config = dict(
    n_layer=10,
    d_model=512,
    n_head=8,
    n_kv_head=8,
    head_dim=64,
    d_mlp=1344,
    vocab_size=28748,
    activation='swiglu',
    norm='rmsnorm',
    norm_place='pre',
    norm_eps=1e-06,
    positions='rope',
    rope_base=1020.0,
    rope_fraction=0.25,
    qk_norm=True,
    attn_scale=0.19,
    bias='none',
    tie_embeddings=False,
    parallel_block=False,
    extras=['some layers without attention', 'local attention windows', 'gated attention', 'value embeddings', 'hashed n-gram embeddings', 'a smear gate', 'learned residual scales', 'skips across layers', 'capped logits'],
    init='normal',
    init_std_qkv=0.0212,
    init_std_o=0.0,
    init_std_up=0.0212,
    init_std_down=0.0,
    optimizer='muon_variant',
    lr=0.0104,
    lr_mult_down=0.7,
    beta1=0.95,
    lr_head=0.00564,
    warmup_steps=74,
    schedule='wsd',
    decay_fraction=1.0,
    decay_shape='pow',
    final_lr_fraction=0.1,
    batch_tokens=[32768, 65536],
    seq_len=2048,
    doc_mask=True,
    train_tokens=680500000,
    steps=14683,
    dataset='wikipedia_en',
)
Each number is 128 + 32 x the weight over the matrix's rms, rounded and kept within 0 to 255. Layers, rows and columns count from 0. Numbers have three digits each.

# layer 7 MLP up, 1344x512, rms 0.186, rows 658-672, columns 384-447
108124175147102104116163098112080145127068109087071137163093125143136132113151121092075184118153131137137096112141033102067065143123135129185140084128104037070108120154121126170161152107125087
103139146145146131088107105156095131111136110098152102129126135107168141153126163095114141073132174155092122095102123171088076136156165178103196143115125080109140169116141099171076103083166175
174153138126107152181120159118120168088135130175093150179151186166095124150145098133196075084076125086103129119163164088163142147159119152115073132127109172146161120119112112150078096091141157
142140122091125119107129125227154125149136124123113129148139115138130108128162126128103161127145158146124137165133089150137113111197151126207136051149138123120145134141129168157122163145100196
182098153156192138076103111145178124156169080164119110089128123078138101100106121100068152172120111107164092132107160083082131132099152107182083082131130092104136135161139097117101148124175126
121175107113163133143214170192150160125130106141119075123228111143122097131148124106086134106208161110101091126200105109132138128136211088093146105106119158189152134163119163122154141127126105
139048133120107079104114193120090145092103124154145158183168088151102163111218117132146138155117082149162088170201155071070121146151149169130128153133113121144116154066083110164184115104152119
136070119164123143162131048116074171138123115128110125160085126133146100211172103117208126115166140121147120109154135071125110111137144151119098125119095136152058107147173131117074116096127142
142146157172120082126140172146124142119056126129130141092106211107122108096088149130093112102104116121135144136177157145080103137154141109111154123043138086133134154134066119120050129102106131
056135118184123078120154173095121097112116128122118167156199139128094165176139110134145187131128060172180173128089106099068090149130123017091131105096077166126162136126124147140089152076079099
112120104106143121138184162158149217151153077115146144161118107144068166149075068141132122116160109155121076147137112140085109152105105095110145113116108079177154086158122141087106191111188130
110151150149137121133186124116123141103119076158063148135125168212179197142160146129048171128133082104097144126087100147130190127143095161103157139134078158144130113136131139128159112126072080
111131148125096118134114128145140155138145154118159122171111116145124144087131112148149170074119109116163131161184135162109114115144091135133106156171088082090142157117084094116150144075113122
129139142147182109117141150159108135123149100108096197147116222116194131207112136146122138113118162150162140114125117101122160113142151114224167073115195033118113107132158165162070132060190191
134129175174110103169085108164129136093108127130090121135101080126125137127123126087125187104101112164114166123099121102093198099160028136143123120145124168147119113148194091151108193165140121
# layer 7 MLP down (transposed), 1344x512, rms 0.0793, rows 658-671, columns 384-447
062121130140161160117173159147131151164119100113131148104128126120120183108108101142088199155162158097146164208110118126152178162142110089117131140102070118158074121168119143082104120194107104
143107119117075122158148138139064135078094210121133130068089130155117168139095103157052102087073158160170159107100126112125110192146154200106096133198138177087124149087137093147154102162143089
101085131065175129143070135112101120121119154130105154156160117109160149146122122144152160118159121185113148095114090158115122083089132159130112078156161113104118142092167147132147044222100160
126186151107143160134174199128164091159153110170140145067105127105119191151131123090117152139167136109133135159117116169106127075122155079200125134155118117124147177109134137098111146225094128
141106149128137120131094128151072101130104115096139132127070125096157137075128140105157141109168086095076143136163121111091109135141139208146143075099135136127131132117134119116145129150152132
191177129111154114126133140093112143163119116202110109200172131115143135138125050134148101059131138142105124154130106106125121151132143118128136107059110145112140075168157170161165190170122121
157122180074065156081119124078128125133123115070124108099153125140149152091194123194125130163123117116154113154109117127111110163145118105132143152101097052099141112143101105106110121126139168
143125116125091095129123107105109103129190144078126114134073171099121091146101078096095094169110091120209127089116127065137136183139116098156173173118160131187121076145137097146097120086065155
136153154131098178135140065133070089122140117167143153115138090139113059139133089122157073103178115105106134105144156122160128085112153092084149133151138165150120149139087155176151212201170055
104140149131142178125101094144118128156149110138138132167125150107120138173124111154136135094158128087150150110126121154134175134206059074080126122116024161089151084115137135122108128097082158
114143132127141119134145130123093130106152134204091098123120142140141120185195095174202096137142166179092080100227077119149144112072085128082095133136134108105158132182091096098121160157169104
098154091149078121144159106143162131108181129149118187111117116120107190137084159179087073110115124136055071110034126160104147138148136107137183181161125199080118160099115096072101180152151109
150117110151185125127138122095110098147147140078116144110154151138104107155111125148110067200121127139094106130143082108131110140115176079107200166140184127127093132130138120120105165162151157
159139152120129131108163069135141147088171114112182111051178127116112176115126145068079074139127193126117093064124212153065098140155027118083144140250074035170229115122126119078192144208135145
# layer 7 MLP gate, 1344x512, rms 0.172, rows 659-672, columns 384-447
111176132151079145144127123157126148168108151105123125146123067092134131119128088065149152136131197132106156148136084137077092114129161169084176178155088119180146153176146108109131134127174156
109140148142154095189121074180092125166169125202126137180112123120112090157134113170146204160140030152144061081152167089100172097136156132162151109146153158107137160138101111163096130188102127
117110126112118153121156160159168123163091086091076071130203147131167128144189103102117121150114144098167138105120150129103078132171175137129132033159163106086121160145092090166105086098120151
124154073118130144086134137137120126099135179122093129142152173056119121106095050118107177115092137111149157151156152104154188140059168168118121121151155125136147157101079109057110126077162154
097136078102144080142180117156142183119138118142140112111168139067146143145132119107124075136111248172157102106120113136162166119136126164090114090143202096134137132114117163181077130126123173
140097156139110106117150163118117097136095115110104104147099141133102118133136115125080169112114070146134073081152134076060140148112124164070137125130145160150146164085113141124117122175168123
071080095142111075110133100111121091110172093057150129151079166089147118193101156081094178150119121100111104136128162153153156097124050134152127096150159110140072121192114148078123087135145184
154111099151096112156174056144116127126122096106136110102061120114142151124139104161187064170114104108157137091097127104144091148156115076073113078156129178117118095105134085212109106116174124
149082124103115117139146109222141110146186107142138102054087116076109124082127125136129129126123180110170106163159097177131130154122121154192157123125187094161081133200146102079167150102128173
117103139136085143108166129093121149111160143116121139131085125163141179169089114180137151157160153136082108046120117124146101139113136155106141119122160136132160107217152125120139102092175169
092130148177112127166053145128111144076135102162103154183163150093181112158105148109119148116136057156128152095173164094171126142076121125126153066173078117130056117106103119099207199122099142
153131081114088119162143118102106173120146172063124158091170118103072120118124127158186136175145136159136101151139092158091152120127122103114174150084176121125114117119126103143101146132152149
187095147153129073122085125125098113134125149193111131075090071091147116144169161121146137181092114122118146116087107069100125132108129126140074149138171196106135148179085130155107073087114105
098148135158093109084081121160170147116090150115095083118101092116148214094146156211126192146126138106168103121130079099151182127124056185088115194073124158137134183210142105150115156147122166